config.yaml
n_layer: 13
d_model: 128
n_head: 4
n_kv_head: 2
head_dim: 32
d_mlp: 1024
vocab_size: 1564
activation: "relu"
norm: "layernorm"
norm_place: "pre"
norm_eps: 1e-06
positions: "rope"
rope_base: 10000.0
rope_fraction: 1.0
qk_norm: false
attn_scale: 0.177
bias: "all"
tie_embeddings: true
parallel_block: false
init: "normal"
init_std_qkv: 0.0442
init_std_o: 0.00867
init_std_up: 0.0442
init_std_down: 0.00867
init_out_by_depth: true
optimizer: "soap_variant"
lr: 0.00584
beta1: 0.95
beta2: 0.98
weight_decay: 0.097
lr_head: 0.0104
warmup_steps: 200
schedule: "wsd"
decay_fraction: 0.49
decay_shape: "linear"
final_lr_fraction: 0.1
batch_tokens: 32768
seq_len: 1024
doc_mask: true
train_tokens: 94180000
steps: 2875
dataset: "wikipedia_en"
Each number is 500 + 40 x the weight over its row's rms, rounded and kept within 0 to 999. Layers, rows and columns count from 0. Numbers have three digits each. The size before them is the row's rms in percent of the matrix's.

# o: layer 3 attention output (transposed), 128x128, rms 0.169, rows 85-95,117-127, columns 0-127
# v: layer 3 attention value, 64x128, rms 0.184, rows 54-63, columns 0-127
# up: layer 3 MLP up, 1024x128, rms 0.19, rows 0-8, columns 0-127
# down: layer 3 MLP down (transposed), 1024x128, rms 0.179, rows 0-7, columns 0-127
o85 075:460533545456550466490488487421463577481473411554579503499571607457497519514512492528478502485416491511526562475504491446513503456553531473432532571540511470557491460510528534499507491523509546599557522431493531537458539448478451507472452589497559511458526494458535514535500514449544467472478494537483505470494461517490472556513452477553557526456514523522475573522587485472533464498505
o117 102:543526503528482468465545502518550472587533539483473476519511423468490548508481501525488476476446471523425500496501513466507549514448549530451522567462496482422474510610430467515475545536461524462471505509486482492585458498520555439482484437536480451449511508489513511502529533528460564507491512424497527475490495401502484436468499475541448453550447476485505466454393513480545565609503
v54 110:535421590501589502511503526493522541481506487535497522489483567494494491457538482530451517515454475511541478473468499493490465490496570540482566453527415471478437450503504470458394525520560519521570534476423433574513523491479548525477454491488489443471516490508529513508417474495492500525433520528526477485529511570434528501552506494563446486418530483524567558597449532520516435492470
o86 085:508488445540523501486523520507435467463495521445524549523505443583497452502501512434543472500516521504447524486556590536556529463462572452482469492529495457505499543528497521529521538489507475438466523495474541483521440527504437497526500618508470497542545488523461462491555452439542474457533543494487506472555467474540391501475476501504542560542479500490454473523646575476502491433559
o118 113:457551460521528514583500532468530506514470407521513472610426606444485499458453508486483445472519496570531487505442424542484460485506492519526468445456431519483521579471492515502520493529550514450487485451569524514503547496468535474508470442490572560523468544504546527500466529557484521531527505513529535561510579528505619513524496488492474478514487509462494545458447504463507552578482
v55 092:532592453468511507486527386471475457487512494507457464553500558504502516465483488448559484547453465418467471511549490507539429493586412544462489494486579415525565498490463557422593519435505460459476527470513505546539477462525520482530500507504535425518423529506514477472526510491573565523474563512495515525494550471516502513484538491519481536470504489500457496481536557452517480589508
o87 088:472482549552516508485487530550550563487503528502479551499377450515541508551504448542524392468512492515549546458422464527465522463468489501521500508509512474565451472452565535496503507514560524586509469470496494460424484613435501536463535459457459473509499491504484510566474522483482429479492464569522497451472504519509525469542491523471479470553416507493548518460426439519501445509430
o119 101:548461444576530523546509515485491528527546564539517480472600487491586502514443517524541545516537465526445481496573494554527537511504473495575497489524507497478472589544560428574566479485462550477456532431460489530469487451546514465508475517467530526496565512474512502509548462526549546504534489490592530518566522474505452505561468493447510540488542500479441539570574477421495535501551
v56 089:507385562505584474511498439525444581436486477474435506476485527477499556456481541425493553508439495523472512499487490508485539488504542541455505452502491472453498511499512520516510516487502458504441501435459538539552464452439583553519453543516544496562474504517507484479507454518472428443496450450468562494484480427543509479601491519515477538470520442465512535590525428504518539580518
o88 103:529477527464391553489483513527506462483469549450433465448485484484527491523482496513502514454550479431558554542499506526507465553472468435516470529522521535479487416458505511463448516525533501469502557605499461429462579571529426479516567486531454551436543470485458542539450594463523544547445492533505435511440524515457427520488501509484495495479474547549487466466517561525546483522502
o120 100:478510475485590457519541428451449570565513435460541527459535496431522568472422531541458472468487511502462544545467486458521473465518463520488492510484473500475530495506542447479516477490483550563569450453506514600547414488466529564477510544491533549507476538488516453520496518554498436437536528436482511499543472527403537524520502499522533544534509475486465588493488437471531587534509
v57 083:479502524480474498436415524496529450512515468479477551521517474497500484540557503495471549528510435461536541572471509441489460506494514422538487583502442497497471527489510496551511463479536516591543478490470507466469552544499499494480545432498532547499473493505527533452513616453469525505551399410534520489559506517545540544524479539495572535410405508522421501506476503513446557464464
o89 094:512518485523527498500572467460515478485485498454555566489503537534474467467400521458499506529448456502468442477550542502516497459511548553452581483495587470519495514497446484426505563485508458511482526499506488558551491522476481469531450561505461458506521534532514410501459399545595492549486558413479485504511552420482451393514498476513508484608540478455487524478485499498517483495467
o121 102:527477548567519547501470509549491573483524493471501506452465526471463529561542487457498474437499559499493498489442510413456470509487539441505464470471449508445478488545538516558446525543520585491464490460586468455542505461518536497497473473481504482435472487489455582492590541487439485493440539594542553480440415501468501552559531539501571476444577512503550526504534443502492528499499
v58 080:499531432463463506488489534497536482455530577531551571527475480551537490498472567494515499551536550536529493557575519487458569524473544518548503549452546413470512511384485488563515508484500469439508473467568487547503507462534533513487442512509535494504422510531536479476533455474544556482472494490490513542478483458520448453477496457555471449517537516415403409482509459504407484472535
o90 096:496512503488536527500575479485390496504548474520399524474495544524440491582566524543503453472525459454515522472422458478534448496498442452452514501494522566509543518530463488497487487458553498547470521539515505537521462477500488531479583481520487494568515547507506489477526620475506502531401371456486509497482465474495491485488466561512525524499533550542492536501496465557541508609479
o122 085:491443488459479523489444588480542501459490440507581520469528453545487570468426524519491549500537537469485503560592547567498559421506531489494528504472485512504536509456478537524453491522475504468523478481510528493493498484440550435502462586510498547481491468549452499567463428519485519487538526495476526523504507514529613504466520416495487472535481525556511447508522546553423576410554
v59 103:485466502520489504495472561565459603501495576467458538504484447471498572518561550463477524503584475450470533495552463443478517479542507501460506550473458448470516497409499420555510521453487483497540500558513511436486472493473475485507513493509441511447514518446446513460404539524478618491471489529504509492516482463495492569528525533485479536526493458577534541540434425520490579511562
o91 091:524511548544519499486490529474474502506541475497573431457598538528583493449518452523510452594423460596489443482445606496512481516516492577449543425539505501505473526511482531463468518528516533500523466459522511531520542466510537470503450551532489503529521537559489524510547546494527427536516483429475430563504533501480517495476493504546521498585489573454462522455533470463533503578462
o123 108:517486479435426513510529410487460500465512482521417566461519510430442476519444575461446542472586452455494498537490411509484491437488500482460440546536428492500539441545530518429564523444451500481499494549482456484510484471549500546562473480461527546553509491534508481510445512543478499469491548460547469467468465496504480516549515488488447501406521445538525509547459574500464539548549
v60 099:507475461501506578511441545538533499470436543525482483568532502484526421481449494529440496524552529527583522547461542523455469559486453451476494482489478517449523448446498486498426528542483488491518510602514523429453503531489469513534606459486477495541480479497499490464447482451444580432424519491578483471446503506509533508473512582510549458472534499484451494523503407587477497520496
o92 088:517471450458447475494496491493531473503519443493482532473506431521479577538593515509480502541519521475467491463604473478502520452514522501515454524543494447476494561455475540546520484473449544489425452492429503532473528463532532517490443538483498537437468485483534527499476501430527489501480446467491520436460538419576477444485515444533469467501381375506492434474456516459484464487576
o124 101:547439498487460510502499502557507500493479480494474508455521500503474452523452457476505534562550498548569530555488521604485575497449556515487514526510435522463513472515424460459466520457522516479571513544500451489548467481564564430570515517557461459458416521504446453499516517581494509488557584516479476536545449518567471462508501567491496535523567546544522528581496531502593513507492
v61 080:471501536495536552527524484434546515503474499557521531467535472436518527467471560532504529467469498503444536443460521472433458519533502477468507518493473527469570545547522446483571474556548529489522403477474493484503564510458504536558471576526489542489494453501504505531599472527549436488565521552492512471553480491499431447549489474450421492461524570503563464463589498427543421502476
o93 080:510444480507416510528455508588486494503442506509451463496485506486534532471498476549498486514487520489448502467531422449528530486443487529470498501563506496459507398431549540576469485467437478488471545531531495527478453496564427464468518463541573509544537526518528498462503503504550460497465451457504459491435534495516598491513486544527537543499386469481458468529506475614512552561561
o125 093:538516491495478478501495518459554512520570480584478479472488525508493529556517510603581491502538485470522542522483535486534475493503482470454546532468511481519471605511463515459490535551580451591477435469516455553454531478497514612428529483532468517464516458529537518493556518450442569499504518523475483517531468485483472507510549496515502460548518482492483491413441536394389473469491
v62 098:495467572438416536487513493420488521501444410529484497467493490531425555514496484524472474488544499448520529531504476479457552507516576488558475575490462558514556550516489506460475461439497460495521486518462524501422463408570527491492516495592512541527497498539559530498550540433449552547457465534548475506483508543454517536388541521545511508561466461437491488518450506454518484504518
o94 082:518517501505522502468527510470418456431535534549608484507465541526538461501445478456493425534495517545444508497526480546434579480476451527542531460557405468476490515473481466512510522537494486531477516469553520589590421548466398503499507480457506475486548542525453496534447498504543455451525466425470482484442529479583430516543490540464506468527472511541537497446457514516502518524486
o126 105:461483548525544482532450395535552486505447491445459466504446497469444508444517463491531539486518488504440498440459556471485440530502532512488596580525493526549517439441449527504528514524480495526540502532467442445515592572521536517492471596489542455503502544518471512505549470432536512496573518604527527525495459447471561447442524540501499507453482475474475548522557526496448502483529
v63 097:564488534451485503429514459480532462437442458443428489527476534529471505490504577476524480499507509501574545448514479455541514527487531562546509522503449430486467493541534505424523518399495443415485492519483535548560505538548524466552505502499459575458482507524548527512440554469528517499453476494480466482514437525505500513530561477583464514597430543536559529523520488551518521583474
o95 100:464577521490483444507509513501467595521559577546568472528539479525576469519563481528465465471519534507419439507483518526501461469485498410533452440486530499481487513566518499554520442572528486522491498456486552478448499370464470509461511524444493505551505444495482479503539473551439530521554500498450538506539517573534524457495504539447509520477526536489465467429515557413470478465529
o127 096:472444554442568565560486496502432465473498401495481519446439461491525503510486496535559575543443515525488502507461515488421479489472506583406511510511426414476498522384478499465485502513474564509520486408525465498495459512502537529528442471448551475456530520489562475516502499512521435454544489473550527461460485482482534538507487431567529506513439491454490527556523482496542466480474
up0 100:475530455464479538515509510493501445479502566554562553522535450634469514541546517415492469530537511473472553488499496522492498490448483406507459527438511522454476435488455451493485522558465476584518539534530467554513523474526481428548477568423487522484516497452571529509440491517459510515473473415489486512521560560414451487465444524567520533531523498473455453506544488521531459506502
down0 098:506392485551474509510486515525522472475496503467485567517463554498469450529526447602474510556502494535457549462547498469506486560526493534537557422497481459490535461477422554497400494545541600525558504528557552542451464548481467523502466540570553525515492453507509521467523483519420486513531481523482562454475504439462535520457453451477478555490552498415433541503517512474495481516457
up1 113:439457455493508539495535502610531504512499492509521545518526521482487541505531500536455492494547540514482461453478478530499408487554521497495504578492527523452572520464592473546452449404485492486499561460497522545491446469596428524463536439567518490527461469433548487537472542533531439480495471514484530465520488528554423569468497503564467457482493456442553493430463490480489465435523
down1 109:523474453480480555486543510442545485528522524478529575496484495422508561605512528496544446456541488502483555460526549475537535463427519450533496466488478564525443484566555561504510528545557495438488519534532426508534531480513550519524537526432481538531542469593507555509521466452445567548525559525491540489526436488510514547522463509497517518520518508591494491491532425575501570548515
up2 108:490564498507494448419525509518523428440501533530567553543526529506556480528416546461489510552548506505496505532461480527509504412526503560497543482488506507590442532485554539480497472527450472504448584498476485469463540413465546465438526476500503500557536474458468522560494484493588485514513467541555413527515468516490551466420507531512528511483476499552552426500444581562518480528503
down2 110:484462468461497494534485556476434511534420524570536478435471450514543524521494500482534537446456482555506455466570519448507517457478503507454576468474525499489469538413549527464471524496497478465446531429503469539465547534553499448576484523527445479519531429499476542505583562526519441523516493455539481531508593519545549558530486547479482497498515480550441509444568548583480542447536
up3 102:552464494500492495528421484502484463438492556481436495465566529544445494438494470539495522504546514410512512545470544573589448560495534494535438567493501490609413495506522494501514565542471509526462487466524511544583458527494501458535502532493506520457546515591478502527516467522451438496446516551529546529526457493552433443506516482494428544509498478461492471558477437515475546489452
down3 100:516479448516544543556499507534551446561451427469483557510447514454510498508429548516513499504457462485471517536535459548478509497483468541408586517542483491454529488479425470502493504431543540538613566464463410500499523551502503471468535527520457549561493510400476499444500501523475511505446444481482524525517414467483527537455456537585493486537531451517510552459531550526502540492512
up4 099:508456514501530574597402550541516447408515496458475477491522480448478431528474490461482497490474508589493522501455474505500492533514503506547518499481547500500502524518438435521524523568547558513480433429548504535489466455506498406505517563529479537547534412466495536497485500547447457546465526493565447513518487468528460506519458473467481505483508555584533522569514472583520423463455
down4 092:451559412497460506453450513498451511503465530490521521540538485521527480507565505537440476540536463482480466506529505495425471498528400537476487523456542414451502504528504510525470508448452534538519424494437522428537506519484503546533517546530542458474548552454524536468559524465505432531466513492495535536500434501461503453548485598500453525507474389532438600491455442527453487491485
up5 094:535448477547552494433523452473471580506506499409496414512509519451493443479492516576523548509519529461605477466515511501502487509499487537501535581490466515523531536527499486550533522511469483435565534606516517517565518519475476419482512560477513541520409514487486452537410470558468495522542515445522514487561514494521527499517561491507512479530574416482471507453534459465465576531481
down5 093:488488507488439511489475580477499422498490523445453475507525542488497511454476511527477608541498535536515506467528504459475479516552531495467410452527547540544462460525507515541494490476599573486506471525591482487447511426519546445539484501543548464484565463544453586494544506485464471495506446453427447515481462498508472526557521426511534460474465444495593476565546499529448472456487
up6 095:524472587430533542462468460500452504486502485484486552483522487578466537477494551529468472438545482514519523485482460557498450498455439463519447483581473508491507486619462458491494499490530486489432486532520462533511484533448492487425564562484503444428509454555480459558427520550533531528519483496527574545515442527527515455442480449486510493457572522461566449475513519509482611522514
down6 101:483497477520430448503598565545532461532513539559543484512523543481465508502480424515503439471439541497400537536489571447529488484455585500538456498508503456541463525469573522550462482478512499471515545481536476555433520469491490520527464555501464531547433446493553521521483502500519482564498541470487493555503508544496459539477537472506447549491506443623494477428497470535470469539412
up7 104:434526490449536562509531519520423492570429509538499451486511516521496526486565499441491451500427533514509479520506503519506501480518424530448533478510490549516475395452519451521529581527472473552507458546452490457512471582575477415520457501547505547466521585447531473447537524506531467570515543503465445488523514476518495475443492596472421449456495503498483500421502512537441511526495
down7 106:453467470487472397521471527396540504558482456521501494564504528554478509509516490472461488494516508604523445488538535479445514491464416485493516567484524522476560459586509508489423459532510476527573478507524474556499522490474517545466571458462456561523475538547489504564479470517476463496500469532512529492481531530498597513570479451499528470521482484433534406457502459403500548530509
up8 094:523499483475433461500483447440432502511478479561605488491527477459472488457547447487483577502539499449524499541499486493438572522483549524475512503448516463520522542411507493494419501516512490460511477558570478551422548520500510461437448464501415573589472517540475543474486433474541532470500525560482520575559507495475464477466504493494477522505488469554518521482598429457493449489481